{"n_head": 2, "d_mlp": 192, "activation": "geglu", "norm": "layernorm", "norm_place": "pre", "attn_scale": 0.177, "init_std_o": 0.0, "init_std_up": 0.0544, "grad_clip": 1.0, "schedule": "wsd", "decay_shape": "linear"}
Each number is 500 + 25 x the weight over its row's rms, rounded and kept within 0 to 999. Layers, rows and columns count from 0. Numbers have three digits each. The size before them is the row's rms in percent of the matrix's.

# layer 4 MLP gate, 192x64, rms 0.46, rows 125-191, columns 0-63
118:472495460474536539519494463481474469500498502481496504495540492541516505580494510485509521485512500500509480516520493483485468494461531522472524491500504489520434488517553514469488490500513542
084:511488506482487496505518497481463513462466505487511505499511557525518515485488510472487541497568485489507499482503479474490464520498497460486558512553491513492457551508502459502531524502496458
094:519490455535539494483492470534484509442481535506532500485484490509517524489461521554488493458526498507461512510526550495476530506495521494438511489505481490502532514494455523479485484505519509
105:501504481480532510503471520501498487492494522518508493528464498440524459459515487516526487510512450505529523499460505518465507538526543500489506491480456522472493544503469540445513523480512524
130:498470473495442505507502485511520518491489507521498513531463473494488491517481514553581554492519491520464479505483513503490490447482540490493487473497537487509445526506520515505490490517529490
110:539524513517514496494496547471503500528460502524537474513488512494468472474543504485472505529480470527491472464538452482501516486520501510507496547519516538480475475528499444509524457519487482
104:468526497484488498503529527494481499470501500492474508499552533501493541489500514524499499506482513494514491479540478499498468514514509526505513563441512469471528491440483478509497544445498547
101:474536445515477468562499535553501538484501480500494528486508452483485492528477509545482524512508499518487471470523518522442486490478520510489503481531495480479536495510494495520520462477507512
108:489496500525472429560515558500493500471519493504518507507476495508543509526473488551479538459515488451505495501478472494486487544476494526549506508502470509496506491497489485502500485480471532
100:497489465501469485516497524477461489492477517493527522519490445504535491583503528508468510523502512493521474482482504445519535510485513513506524525520480453481450510523518508506471477512501537
108:475486470551514524496490491504497456472514476496461525477518494484495493501518537500557527531523506486457554504543497487522563467497488493462475481532495520503477501467484479470496513499522500
097:453493487542522505513536486514497512523482513536529542556510503496524484530495493470513468475477472531509469495466484529472483508472502501495458512461505498497471513526557465514530487512506454
097:457494515490498492518513510504483511518459502529464532518530494485534499482490491455495551509523472539491522506525483478538544448514505487488518453484505470500475482458496489528526493536541467
083:485464516490453487470507497518548528523543523549504527526497525506521497456493500492488461487470529528478507488522479459474474487509453493530498499528486472526500495555491497530486494489516454
110:535495481519519500469536479546470502503476501469524515484472530455528493477443479503477500539490478490485519497497476536524536486471537528486504538512472457472525511484486522521493496519472541
106:497504499503465498496520501492455494513557499501485534499503461507481511529472519532496500526457501500451506519512447515566561513477511487465487485517500530502484496520497500497488488443492538
108:519529518493469486481491492481445499530467493522461480516472512490467499493488482543549497502535515489465495487543523500513498478501513550531485486476547553503457522472501501545490513475502493
093:499485488476529533414525493509481487480513482505479511479516531465492478514492485453566518458466469508473509489517503497530538503489494475473519508501542518514514531472511507537514502516511481
127:514494509498527533473485465487523517479501522550477484454497526478514507481488516563482472473534480484513505544483503469541471524470493462471550515495525482501478516462476497488521533504496527
116:486520498495532476506544467517464484486504476536451496531482497516476501529488500517466502486504524480502509490525468458536550550481467497542502495453468544503482488544494484505503496499542508
078:516476482455538535503489487509527477498533462481489470499558480496517507504489508444479502498490492457544506517478499532548539497502522556493489517488539512501516471470512468471495475500511475
077:530489470456476495477489487513491514510510507465544500535507487459503513511505527550494493516505481492492444491492551502480514510519449535551528472514490543536474465468507500522513511486488469
097:479501544507502520524463495488500511474494550515483484505510485513534476489519564498525492503518561501489500509519451497487500487534465472463445497483520471463546503511521500466487536488503483
106:506471536521535475535520480537499512473506511517498456518462467501524505506506488484493497556523470501475522463514506511528443528496513469484474546460524511492526504474491531518465509496459483
092:495456494516514446486497492486490461484512496486489491482540496498505539473509479470494509540484520470464513548502467526539512452495513509548503539496472473513550524523527488514499541501468481
050:526480502511487476510502489518481492512539559490538466522519481496447501510485503506487486529520462474492501515523495489502489519458567555475512472456513466459533491482528507503507509532478506
103:494518499516503476465495508481503526456481481519506475507509535496497537459497477479471511462513486533518548517502472492505507516534493542484519578489510526497490482518480471469478554457477503
112:489521512525472503503502471511517520473504494480492467523469507535514515463531506532496456501528511482501563514471484512515482453494493553488474533556500497521517472491504464469527515476465462
089:474529514488508531485473513528507508533517484492516454494513522508526532509459525503511476432471500501513494476527520475559467484491497485489539470460489523512485547475495460513505520458516510
012:515492466534516492524502535547513455514509481509501505506515496507511514495496459451475475559501511453497508508489509462480533532472532531498518459535478494518493497539491485527476538471459504
119:453519501522453504477506556505510503508486497489496538576447514523491461503480489532506459512497458496504527468518538476516482481478518514490496458535479483521520502483508522526515494495507486
094:457492493521470490514511467458515509495507454504514514537540505546511505523467540473474516532518511498468515469489474496527537454485514473493503512513485530522479487510515477473473558461527513
119:518483493494503466535524487504487486494440504497491468489467464523516503485497520507500493461532500548497533501491529461510531453533481503492522495485548491517557524516456508474530534465480507
112:439502539480488481467494483486494499495464555492508526484502451457503516532529517506501516518480451472536496534479499509508503486478479535487511503516515477525541505547476507493499491472557499
099:502455556475498510470465514512497491499527521461506561504495493501531487492487493526454528494501504485488474475511471524497563517528506514473526520485480514458471470472525523490477517488539526
103:502489496477459488513542489524554465468482536480503490543494486510508512483491474488489482514537515519523512465481503525485485474547499487475553498510490508480570528500503447508514499480461479
079:530488491509510515501479496506567494490463495546483489488516508480538499486463490483485475513509476558541485501495476484506513486451513551507450492486521492484456449485519513527512526522491530
106:503528548505500491517506472469483493489512510461547505525420474457492519492478502574524492492493494518485531522481466525480504497484526495530477480519505476494511478527511515501474503538516466
105:498559525481499502560519510460501469495521521472469478508500461499473484483505506528482474536482520531494488514513468491488559489490530515506464494485482472492478460532518496521539478475512546
121:492540504521510512512495541436550493553545496513517463521477504497478475490492551477472471494513500517517525504503459480461508510505536521497490475482483481469508506468491514476476473515502547
098:493466536495453481494499524523541511545525488546498476490471551501558523531500453509477543503493515458478469509463501502508488502477472487500495494499500537492530508506473517506490524455489517
116:529541507489510471538498441460472510513485493507474507534493543502493505491449512523503557465488513521524499514508546459511530480497508498516469498493476536491504482536487493460451502477511511
097:481507495492470448479538533532531489520475482465535503507494462533494495516537544469496465492493501504506513458504537536465512492481486486467547507519521531494531493508476506514497482525450471
083:520524517482492479516489487477486450527467482551488463475510507473534567520477511503479495501489503512523535515474543480469502506507483516492511523527482543516479505512457532488510456489506447
105:486486488467479510487477513476493477451489532506489451478484531534496527478514512501432524507489529509502471476514501497504496537546489495520525567472543479528514471499518518477506520527504467
095:479493511539542538482527520533483502540499496522494520484493504479482470535490477481529476475491488529471474503534507498471484485509462531480505534554476505505505459467521453551519481483466505
102:524512507515486558536476515510502499503471539522441475509488494496481518499508534482484504522521544538506486462450493504481458508481508497544483511500517462502486504459452507517469512463522532
100:473536500489540489487531535502479544512446498507532493494477484484522509469518498507480540484507508494478479500464529523533507505516500473458466529498511542505483493481451547435526504487511507
112:520521481480457501499484476498519481473487510528464477445505506488480502463482509565462476493519532554489502521486521525485478517520505515530502499509516515520501472474535505440484522514525543
099:493496521491483512517463475442518523497530523486537519481481540488505472556467518519511450530504485499506538462523538487517460522489532523464517499512511510475510472487482482451479507488524516
122:497474490508474504505462545494508464473527501488530483533459488521504552511497466535493502534458513509505479485445472502467513517533513517501508471505507492535513482507483489473465528490568527
112:492481476469494518471516523466514467493513483495516501502461505462476528527517502556540565495514509482485538473462512513472498449502525498508484482491502516506512474565500488461533504484527505
098:508494509529509471481506494520508567503466505510510508489496563504508462555484508504521494499525493441476499505519509470456489460468524507516517508487478514481448498495543457500503507544488503
102:505458512503520507523510520493493493522538506527498467528501514486496463556445457591525478459502480486513495530508494515485492475474507520489494487498493500498490536508474490508448527508470499
091:550467495496463481495494479533495523472449522515486490526476495471500562493528479514482509511539500510496513495504500516539501497560494519540535507513445508503520473479500458515492480487458478
091:475508519488510498489516464507460522481506472515505459518505504500478478491515495509494495519522509493546490554464523509499538467522475534438480499464517536541521494524477476529490539476524449
099:501483483515488505470501483466507497528547508470516568486520475489459508513478529507503514555497493494435525515536505521495511451514492482469472502490481533474490549476503470523503496496508536
119:516541474509510441526486500551534519495479491545483509488501491499479536477514536522483468488505493527490488506456467538517489473474460511482485476481517508561494467515504522489502523530458505
101:485466526493534528478515482547463535470460491501501467522488505499457487506522494502474488493506429493473532483496513533515532546541506482490509508532510543528505507485490488508497465512484452
124:459542489468486536521498510508518494485453497558501494486513542489480486463500515552500460503572501510492494476482499518496516536501474535477480523513501465471490496502506458459524504519509505
118:446497523528505485549466495494499441525455498503505484505518494558489493514513494501512517495530515515525500538522478508481452510502507478454513482445471516517527511497468507481520526523516460
106:518478522498533504490482532525478506515476536496521496470489503509513514488485486495425538505487501467476537501505473551529538453492488505543472498493516510487465525511507453526455497522481530
080:500493493496495507511495545499529517490493553490531498534449478515466514547494491484470464515517539462537461496464502512476453546502488478486510502496533510469526502534477519510449502516496489
116:514525506502473484524543470506490496514491499499463517486490484525466518482531494485520522464536534480490472519499547474515482459475427545494505512492481464516525486502455530498535518496512538
109:469482496534542501511475496543498496488482525493478441520467480495518513496457551513523482480498490517470517474525485493499510548521500498520492527458511489489488474504517474502574471548505498
110:478524535518478475541509517493547490521457492529555508511490486463522497525459536480483476511523486512500485511477515461458523487488483546501506487471493496508509515530494504463506490437544495
111:504516469509507506491526560475529499493513505525469538511466492479470483454477527558508513501507511479471510467528522534503478449462507481530455494500501502519528489473506559481512483502488510
# layer 4 MLP up, 192x64, rms 0.454, rows 125-191, columns 0-63
114:490508471515500522502524520551446519447487500470520502505514515525476445480514501501513511494493486464449519495535509523498513532508495459493515502525501515503492512490479554517492510524486420
093:474504491460553455521529471493476497457460499514465523513511519507504494517457483446493527511545504499506527512518461534503497456498477498484527494511479518513502529496519529503507528456545482
091:543462496500499504521529498529516492501454523475523453513491492519496498510447484493492479479515505530437490499535531545479518485473493550486490520481545472497519475486485529521464494505541509
092:507517538453536462522515527513504458520510504518503532476485506456535465515503455475514516508513489473475450476504475467523492489508469499528488485545477504536499526492544527532468530491497500
116:452510501491509515495553518504482506490506497470503540497471497450446479488506491521517516518492514542478465520478502543509514493518517503494489469477521454498509470473506587524514518479509494
100:511494473463485469450488514517514514473512466504500457507506488460487567477474490466491577515523504494501512520474516507487510527529513506510522510488526510545497504525504484474460541473520507
096:481434508502477482499475529511517472485539536501492491527502508492514512526562477470504548504500533488477501458487506531495492530514508488525501493474480552487485465509463455533492532467496511
104:536540499513478481474553502516491501488514462484537503495492507511464480510490501488431533472490504515461490494526489506525540532488500562481477465509482500495526495519482485545497472486478548
104:528482492502517493473456490496486472514497499496556510474508506493511466514506488481483477539543496507451549557478493502513490475500461507480546478498538521527486490484495459484506518517564486
104:464472466522491501480471483499533482510564504522501508490496527520493494544492487515498547445517466525538519524538499501493472489464507490490518520508464522513479478471521472534538513463486470
102:503495506525522511542516511511508562522531548494500512471528513504442511533436492484517474501500475489478505517506496493484475541506506509473461491516525511530474443481479481469509493494480462
113:489494522516494477520484470464510501500524504493470486512495536528484488496510484493455526473472502571491477518475480516529493471561465474522501482481545523536489490470534481503468533473524528
102:509459533492508445536547508530527492466481514499543502477467495522523484510505486508516477531473510519501454457493497515535527482550497494502480556443484493511510504525483502501497492472508475
095:505524499506480513466491414499523482501493482513490529458475509502528498458523505526473499481444509496506468519497504524564507466529505507533483505501495494503501505505541506516491483533553464
100:501474531533476518456515552505495527518455504470495507503515491504530511480480509465540523485495502463462504476525516487519484482545498450502530525487519525537467544485511460467497506497496463
106:522479504486501511525523514515492489502517504449457560500501493473530501563503517533489462503464488539483491495474471496519509486482555537501492507480480431510485479504517533520503486498521467
104:511496512489491493486493488449518540446482486442491481483521498495492494470491543520504556493491564457505512502472509485536548482537504488502512546463514512500503521489504481490472526497528496
105:503508492512505488484478475515433534476507501503505505475510523529468529517516496492461501473483497493480465538526539484489497481573502478521520484489497525499527477495522496452488533544539455
131:463475521497513526480497540513448543499498499512490453543493547483511493487506507526542488513511481485484536525502444498524546503502454518514472503526517509487481460529501493503478484446504501
103:491499517498550530491491481536477495553531552529485496499490516466507514490511441477542473506517481488487550498533518491491498481492461487506496485509492488455506539517472502447478524515466484
115:525505513498532469510473441518533442526458474507487525478463494507486502458515485507495484526488520502502514510471513526510510501489480518502444522500521521511517522577484484454506492521530506
089:478489563499501459502527541453502473512520507488518498529501515515503498532469494458521478510502493527485508513483503523539540502516540507452480486493497469442519478508528479520468445486507498
092:519544512466528538494489522488479450470534524483496492472512480533506501463428516488499476522506488491502477487490517487497521507528504526513468506521481530513506491470535496436491552499494533
104:486492484495513499516536484516496509480479512508445479479496495477515516520480514499504447541454504518491512523461559475480466457510534466517473528492504492548542481483538509512486539517523490
110:474486466455520482481546531498493467471512506496452448516523539510494517518453518468491481504457479535477490524522474515513502486522505496497479503475532498495552503479538482529534491530509524
043:489524508481524519509519508457491523475470415527468517484487530500563484517488493505512506478453513534522490474496490502485522499527451477503501545508496524558477503508475498494481496493515519
099:506526464521500461502559525472448481517526479495464510531517490517506507457494485508534517468452493481532474519512469477520486544477452525525539493487526518512514475486498501491521528480490510
100:486466478523538490507490499522491514466444478505478492460548471498526510507482550506517460520495509500500541512490501511525556512491518518448478546464513505482499460466500509509492517497485540
103:503492484497492532466513472482515530523480455525507516510514478473534506551519523494494529499542480502514473492462504478434515527460520473475494528557485488478485501520552520488503502499462494
010:500491513522534470543473497542552497528463457486487517496543512532465477500507504429509505497494503509456504510476496500517471505470485487541481493525506486473530493512530515496527498457458496
123:471463482523484485503475467541473522505514487506527509483505466449501464546489510516562536493521524512471501504517516494521512500511482490492520445480477522540471520508507507539498524488485443
081:515515506498541508462487503504492505557487473519489501528472479481521480530467444486516531501499496458521516501511467428524521465462478492515477482523529472529507506533540501505501518519488530
107:519492535498482538488525494501490544520497494523521508487545499519501534504474508473497459505454519483471477521503527498499472459496495509516506495505485495455563476463523464466491559457501524
114:511499512549535478528484493475457510483502489484506467557486524466486500513502551474479465491482510491506549485480512529514520476518506520469492518499443533482547508533467517498506492492512455
107:500529456534489510523488457474479562485463507488465506498543495489475506504508517471523532517544515495480493489503508477488472488480476489543473502436502478523498490508534535527506477535530485
098:503530509482500490464501485509549488464486462481432499526521514501535513504509501494512521480515474505517498496540503501487498502487488435486515529523483505507577535515500476518482486477520445
080:535495486471508480512506505505486534508492508524521553532488484511455493473510470517470484445521503459510526529472516485470506474505534531467511540533514469494501554489467519468480478516530483
105:465552469514550528501499487486510464485463511495497495495501532516532530523514533487481519496514479510498515514418502510497507488554468500525470496479472507497503474482486504534456540486496471
104:474480454520492506462463471545493502492497534517453484515502505550493510501508515488538514508492486510489508534479503484485499478518493477524489547533455490551532523528516513486499434489465513
116:471498534508493519446510506521464533494499518530531458519482526482539518505530496498444510497484483500493542500473449479452528524522515538497474496504518486508485538471479501488515449507529495
092:490500491488489517502501422515510522490489509523436495506510510465536488533511458515488514521458518454491519501524532516526518468514484544518490504502449485496508492493498513503556456522508492
117:510513492501507513506513509515504527495516542521464513498519473485498465441501496539508442478512483493484522533458532496522478531483500510528506519536478504515469495475539448477523429494507494
107:511526464516541482495491420479463443504467477517456519485506494501491530513510520523504482523482494537502508518528516514527504481495484473512474490484505555545493510506498510489515511532511447
104:464477494479513526515509553516528495529539509488522524509509493502505486428497475480473486529513540473495494465519465542473477536490453530547496516510516489496473506521474508498477500524472470
102:521502463511480503482486503479461515545442508499498505520481484444520471465514476543507512473532544478482489523495532537499518541479488465510546473480516526491527482531509489471497495493531511
088:510491519501477514475496476518517504505496503541513500483477524540528487502475452499473507442521531518479506508530510483496500503523481527482551546490474483464537471496480467464488483481573501
102:511492530480472548500510487492523497507468556500487507509496516492488490493532464524481529473491495514509509528457484473516565497475493476551499544462514497515482481483457465481492504478559500
100:482523529511494499497519495471491528505472520476488532489481465495510527498533448486478507516539492440500498492466479500454501535516513481561542544485486545500474506492502499541475485529489475
098:456503560543560504453493534476488502510469478519522497486481532500490522462513483469527454510501496489465534505526499481520523471496509520507496512520476526459520473481524486522529468511484492
098:485484513463525494487520521512477492505504456510507502469477451536554509526518475528462525432512480495516538504484481526475568488509487492537515526467501496487472535487502502494514503490520477
105:531492457509470497534516528529500499461516510481468501494525488473468492478494469439486482499491536520519499468464493531451514443516524543502558513515502502542524526522492493496507497503509496
106:459479478507466502457546536511498524551497486531514499492508553496515490496507494524517493464477471501499492561542477518522520506478518471500490526463509472490471487453493532514468501487486537
117:452531506494535480532496480509522494550498500513495518473548499495508473534470536517505474502519490496471477528523505510552460484467519487476490493457469490484491523482513556462467504495494539
108:482528469510493555524461498517500506514497540514517487472493469451520555491511466534493517479500499495467488525493513489515536458494513504470512485530519519488543468513470542460511482462471504
099:502545499510511493481503519533470484524491502512475472522493504476516490544477548451506467504494486528508499479516474479506516490462549477492488514492496565484515515499536488521538438498474460
099:446477466538522491496520516520564506460473484480490492517521519498516493490457518437490469514499494528519522484503469530511525495527477503507486531475515499536514465523497462515503510541492461
097:508512518440507472497466485477472474474484485486522508478495491531473447550548501528498499518513511481495506530470529481526486516503511466503517508462490540459509553537482535511484495533499507
102:466485515485524509487536518518492528519509461481508514485450492524471483510537517502476559501515498495510479508451486548513506515519480496532447515471485482492538517529514482529501477472515440
104:530482521517482472506513518502510481521500543517558487493512482506524503511496471471535530511502536487509504490501515505509523512490465510480545493440467476519431536503520464501483496464505444
125:537506560495510525460518515513479493472533448496472494508488492495462504493511515463500445520449493509522515490520500502506480469509531514553522471502498496540483487507497466478492514518561488
103:533487519500489525448507495529465518448495482506524468514505535525532473532456530515479496466516491516454515492474524469480512518542498487501489502514548492515504525436516492487512478500470525
104:532495494493522500501478510487521505495499479490527466511502470453449520504484495530476556492533511475498541561486450487494513535515518490528545504472435475483480489471504526494496510503495524
061:512505495489486488508482531484520499472510532498521499538476480514504532549493468500520461505510500488561452508462478488529463544499537497506502473481545481458539503518467519507457497510496463
118:472489475482495504468509520505499475477475474512527505500470560520535490492504479476490516488533496485467513548461471501564524520532468490500475530481525516504472548533489456518493503496534485
112:484485500522537515511484472512503499476459534473525445512503520478540520475497577534521515497492497473516491464460548487493452523493505513484499517534477472473495532516480524500500509482487479
118:449526499498482522521502444536487507481477474532546504477523504534528537501499475473470519500548489520511498478501507486521504504506464544460487485511452438527493498487489500527519483513493529
096:498515486507467508474473492497532485445509517504466483499474500497521520480505504549482473502528480485518532454511480523499503490430493510547515498510522515561521487487497512484495552459510543
# layer 4 MLP down (transposed), 192x64, rms 0.136, rows 125-191, columns 0-63
106:452505513547486477463465494474518519509497494507488524489454492522503496501516567479486495515495543511487486516526493427508518487510455518528519531498489503489492501457484508507480551515505538
089:486499496494441476509492518473486546471508517518492518471529510523493509501554465459519469518513496498460488530544534510470467555503495527503484475523521471487501525499432499515513503490500496
100:494484469450456486488457487509517512518501440477496506510500515519494517490481519500521493459526538488535534501526509542498506528532477525513507524536503482462528494478490483559478462476527473
102:498490486565485527514498493480545501517494492493491486494546534527499548450451505493508492479464531460450557477479512511507471500510510482450493503506507524524494501507519483519499459494511511
116:528451509545503533510515504501449512482507523498506476498458479496480493506489513499496490520535496506472503500510529462515532504490517527471489500484444525512456547465445496511480535525538534
099:499521538493501486471489454545549536534496530476489503504550502543552470498487462509516501506492471485515536492506522504528469481461486496481517489482491493510495466458516547493468508463498490
104:542524501465476486523508457471498521515533534498482556500494548486475443482506505496507483548494502504510520503485474477470522491483535518479472506483558468477501498521475515517525468526492473
105:493498513515429468470480493525534490488500493457478525509540484499538495485519505502484512515502485470495520488501527518529543473488508452462528556491454504473512499492560499526473504508510504
109:485480460517519500534494475474543490517546471505510493478508511506438531499494527482502508500484536515456515491519540505505495469483518514458495520499500558499523545441492534481489480473504484
094:483485500507499519468487451523540501488492534516525507557489561505472485485532462475511494472503492501494562498519491497479466472471495526476502474501487491518509471544485499491561509475523518
100:487525544518522479504520506486464503487498477498479540505463468500500482556488522543451517521504520491504514525489509508454535487471482506504493520436490515507498470496444488517488547531494522
093:458528492513488486508521517514495514544506503503532495510502467445497536543480491513488486503508496467500476470501542521489497523446473497495470536490467494464475530512452484520534524544519459
097:445545509519482528488488479493481463514499497522515506470485461532468558496493525500492501475511505489521492543529507499491526508460443470462506487523548489492499466471491507506533515540513523
093:455501498516501505519528512480502517538459465458527476490490521490489484543467509503475507546485466472528459504505510516527453529506538474480496509484475516521468497536510532472546530502507470
103:476483477515472517517494478464465518522489500487486505530482470458467506520535553486501510554512482502486495536506513519436523480509492507545441482500493512506522525497547483534487487512502469
102:478492501465473523452468488499545480506529471457494525522499473520501492519521468559492487504488479500528485501477496532529495523529509501504506530518475468482513476453493552493536520500546463
103:492523534496489468508559444491505513491487497542509500508488491526462485510495486485494479480557505493472501481478497505489510540445514524483524474520511528487503525454495460537502502484523561
093:524493517475481538564475533487515475561515447484502496467465488471518506475489554491499528529498501505503523527481453492506503509476493543520473554503484475509477506486504492510490468502495499
104:508492496487478460476497517529511448547519517537494549513535481505525487485479462500499527467508489473513511483462468499495490487509553511504498470491538493533527495546538514496522459464478474
114:545510514493497470470493467471495513483498491468517502515531517484553505480521495472503532494502511471437510498541502563518465476530512509500512481528459502499476454524481528495521473488542513
093:479485479518490505455509544468483497471567513486506474492552481520519518521469500523515521457538502471512497500534507493486537506499544501465518494497495486485469474483537480547509504468458498
083:426497465530503547490492520488514493484462495533460529491479504505534498530525479510511536531483534477491512514508531487508479452460470502475512530499490503476516506520505496478467486527486556
100:482477519504539517497501540490523484472468530493463525455451473518523546500529533533521467467511478497466485488516501488507464535512506464515473503520454533520510470496502484533502499505464529
105:520505542467511438484513524507507469539511486517474486504545483480483486503489501478546478485476498483545492488477526545524519508455506466500500521510529517507461458476502502514529512498461547
094:489480526523494502487448443497510531494479508498542524540493481505491475524576532521485497503493544479510521504494505486490484523522472498498496484551505509510439506482473507466485523473465512
055:502491522536517521530509496515497495518526501503471486524524474507486471484480498488456512510496467526479482557480481491485497535464544509436506503475549464448491511495535544482474505511495534
097:495516494484512491494530475508537442456515473519521483496462451500512543475495512511547502551540499440512513481509512482481531478530502511468495526492508487532500511465485477520537508470512494
106:478526496462509495540511497445504461485488535455485508474493492505537516509528479482557477516505506473494560494513501554510485459498542500478496494474464507502491484522523475483513549505509491
098:501531490502493515481505467497526518450461500528473497542460451497469528519536477506476523548471525541481492511512479512517500519504498537501473468473536555500496494464500487498488512527460502
011:470477501462499507461558500467463512480564506516515503485483475470539510478555531518486495484502470520495497490503536494490489495555482480494510499474514478511525484516477534508511506471556490
112:465491519508517528485500458518543447521482511502501556488486474507449556515473517482506503501472546466441536509483520511495504533521524538482462515504479504484513488479487512498494521502482494
092:483497502542539562534537507495490506484524516549503469479474500464494479474520509462469507477473473490521483531471495505471481491539534480489478506490479478532496536492500463538514513475539516
105:487491463516486551536519496532492475520496454487519509482543475507503487513479475485506460482472463524460497496495509535538489529495505486484495496504537507485488551460510561472547497498489527
110:515496495474493495497438472521536464545512536457473506503543524481498474519506507477511537483513478453526495534467466518464526536517510459499510500482516465532502506495499503498515479548497478
102:497513510493489495516548512462479524492498499494518492494468469483499477471508505487464531543483475541491518467510511480517518474491518541535495498510520553500493533471520471471413519500481526
104:510517462509528488517541518515481525488533532505498521465545496500482508509504469556503466487486480514518481507478526494483491471472483509463432460473528517527471501534523477474484495488520546
080:481491499546509493500530486518531458507499482431471486450501555530523492495463518489521490539474465496506494522552501497523542489470507524501484514496468515526545489467508469501500491487504503
106:521496488515524514500483504504518445481541554485485515508453516497518518521448451519527519481517481458540554493484493531501519461493523472515516466508478469491495498519506495491521506494511446
099:475459511491465523482463500542518518501492520497499486497522529486509523527520556454540542492499458499503459515471437479489489499523479476546523514496509470514511505499531503479524504514509457
120:454504540493469508528519529508483467553530464502495459483510482521511489515492500493499481469502502480550491531489532505462525537492515479495484493475486494507460559460507489563511486500517498
094:559524498423514478513501536525502496498502444523498497490520520536552493469523488505502481482516471469503525452473523520472490527479522485493486504503498502490497509503515480503529453456519521
117:489525507515488501498502473493537512504451471497540482501495467491494512510536486450478481532508482511479503554555464547538507507512482485498533488512499437517485525515533504468488499503453507
093:491494521522470507491474549529533552508488491451514467511512540456507489464487460489505495522519474493511500514492459506499494460469504455516523522483493538535520486460520513488505493502559490
091:550532496540489481446503448477509525454500525508492454484499502526501520551473481515503481507511473518508513542480533506504481474502527473492482459524449530500512532462499514506498511496498522
097:504465527488567457492476492528498504495496477518457491542466469535514517488491516520480471527520529494499516496514543467474506510520493534492529492448457508456512475536507488511472527498501497
096:489501488487480491474508516437467497524536505517522469462466511527506505475485511509498475511505577455534500526548541516501533481506513535483484504481464504498482473500504498549499487521481481
110:508509515532506494475497449526534492527485528467496487522530560493488457516441513481497462482513495510461520511503486500514512467498517471540517526487481534512444527493470538514482495476518497
103:522523492436465494518573515501498487460464502463534541505516529506486538497502512461509459522455460491519510507492496488476463490522490511545512511493509476528532508501497487497488507481519479
101:499552564507493489462481512516504480459529482556453491549444502482502499502468481492503486511515537513504498534515466488498534494499506508467500492478496517533472505499493513495475557485493478
103:534494505513489520490494460499523520513504458516489559500472491514497491512465502515508482499489509477486489576493476500517528504466512514494516485464472504489517493492499572473532528509453444
102:482487470427469494487518491496519545496497513464515504481563513485544480469487480492507517471522496504521499476525502525511480454501493491514527507535462503530501546523499498453512475532499532
101:532482571491541500519468466521491509488468442481486530501451463533508507527505535480474533497467500490496489504480514511482481521538494540497508505519446505485488490483475518493539503513512515
115:538496506543476490485506498498444491487497502491510505532522522503512486462513454503519465521529488489554525515466511501505480442457525472456518470519523505554512488527509461520480501500493524
109:505501481447466486515517506506525507505500468519509555503411479499477524509493509489498524509497518500497522528537550513487461537525487511507465494521504476486494511455478489505484556494479481
099:462532495526535511525512500481484463545569548542485497448497501504513458480501512508514509492493518453490509509464474482492488523499488468530501521480553471498485504471500515467485488515517513
096:471487485527498532480508507507510534526447480487518508497520509441506488458463485503518491523471522499506488501492477534543481511488493477564523506484454469524498511525515533531514437513501489
101:471513480518471517480510495521531516486530488532491518506506480518529516468487483491516492453493510467506454454471538527537512502492495496455475493519506478524483459509534481532582487504484517
097:526478478499462465519503530515491557482484484476474494453478511464482523539513499512491516539508487486458463483513516493534505476508482479476523546500504514516466513485463494496513543532534548
102:508508535498491496508528483466522547479521528504458552478530540507494499497514469526510490491513512527518507483495466454479508475463512520436492430500503487496536513510484477474492535496502523
110:478529509492497519486511468456462527476515497531471520491442462535531560479505505480486517502517467546468492511512520490479485533511508546509511495514531505461487501479474486538508493493465532
105:506503527511475517435482471538499491461484528487498518511466472561492513509497488484452499504508517524479455549515517462509524486509488520468535506534491490543502494488475517502508547511467489
100:488462493526517500476518529511514492482484535474482522512480521540514503489468481520504462419554480483509529466482504524501454495512511523481503465545482505515519490537483483496519477482537521
088:514494482508528501449479458492485518504508423537486523505521525473504495525514526477507527486514471519477523510543466498501526488519515499536480527541489488517491455464463463548499498498514499
112:555509483481525485521514521457472504486502461507493489528527483456497515493501527538514472500483508503498516494430503558448553504509475470520502486492510512477484527477505513511479465513518533
102:498461512532538531492464502481450506496474529477469439498471514524503459514489555471488484524498511476496502492514523498504541536532458522527476511514477519521456516489482500519533493503516521
111:484479463465502518473486528542509503529510465512523511502504523511527483491503498509483466513484477536511491464515515529540450486478459495557534486510454512515507506496507507543519454444495509
105:535507497519496483470487487526496502502525514468482494462545477497463493504532518499477512467523465482509520488442444493522517494525490467568493497484531480504545485522516536507492460526500520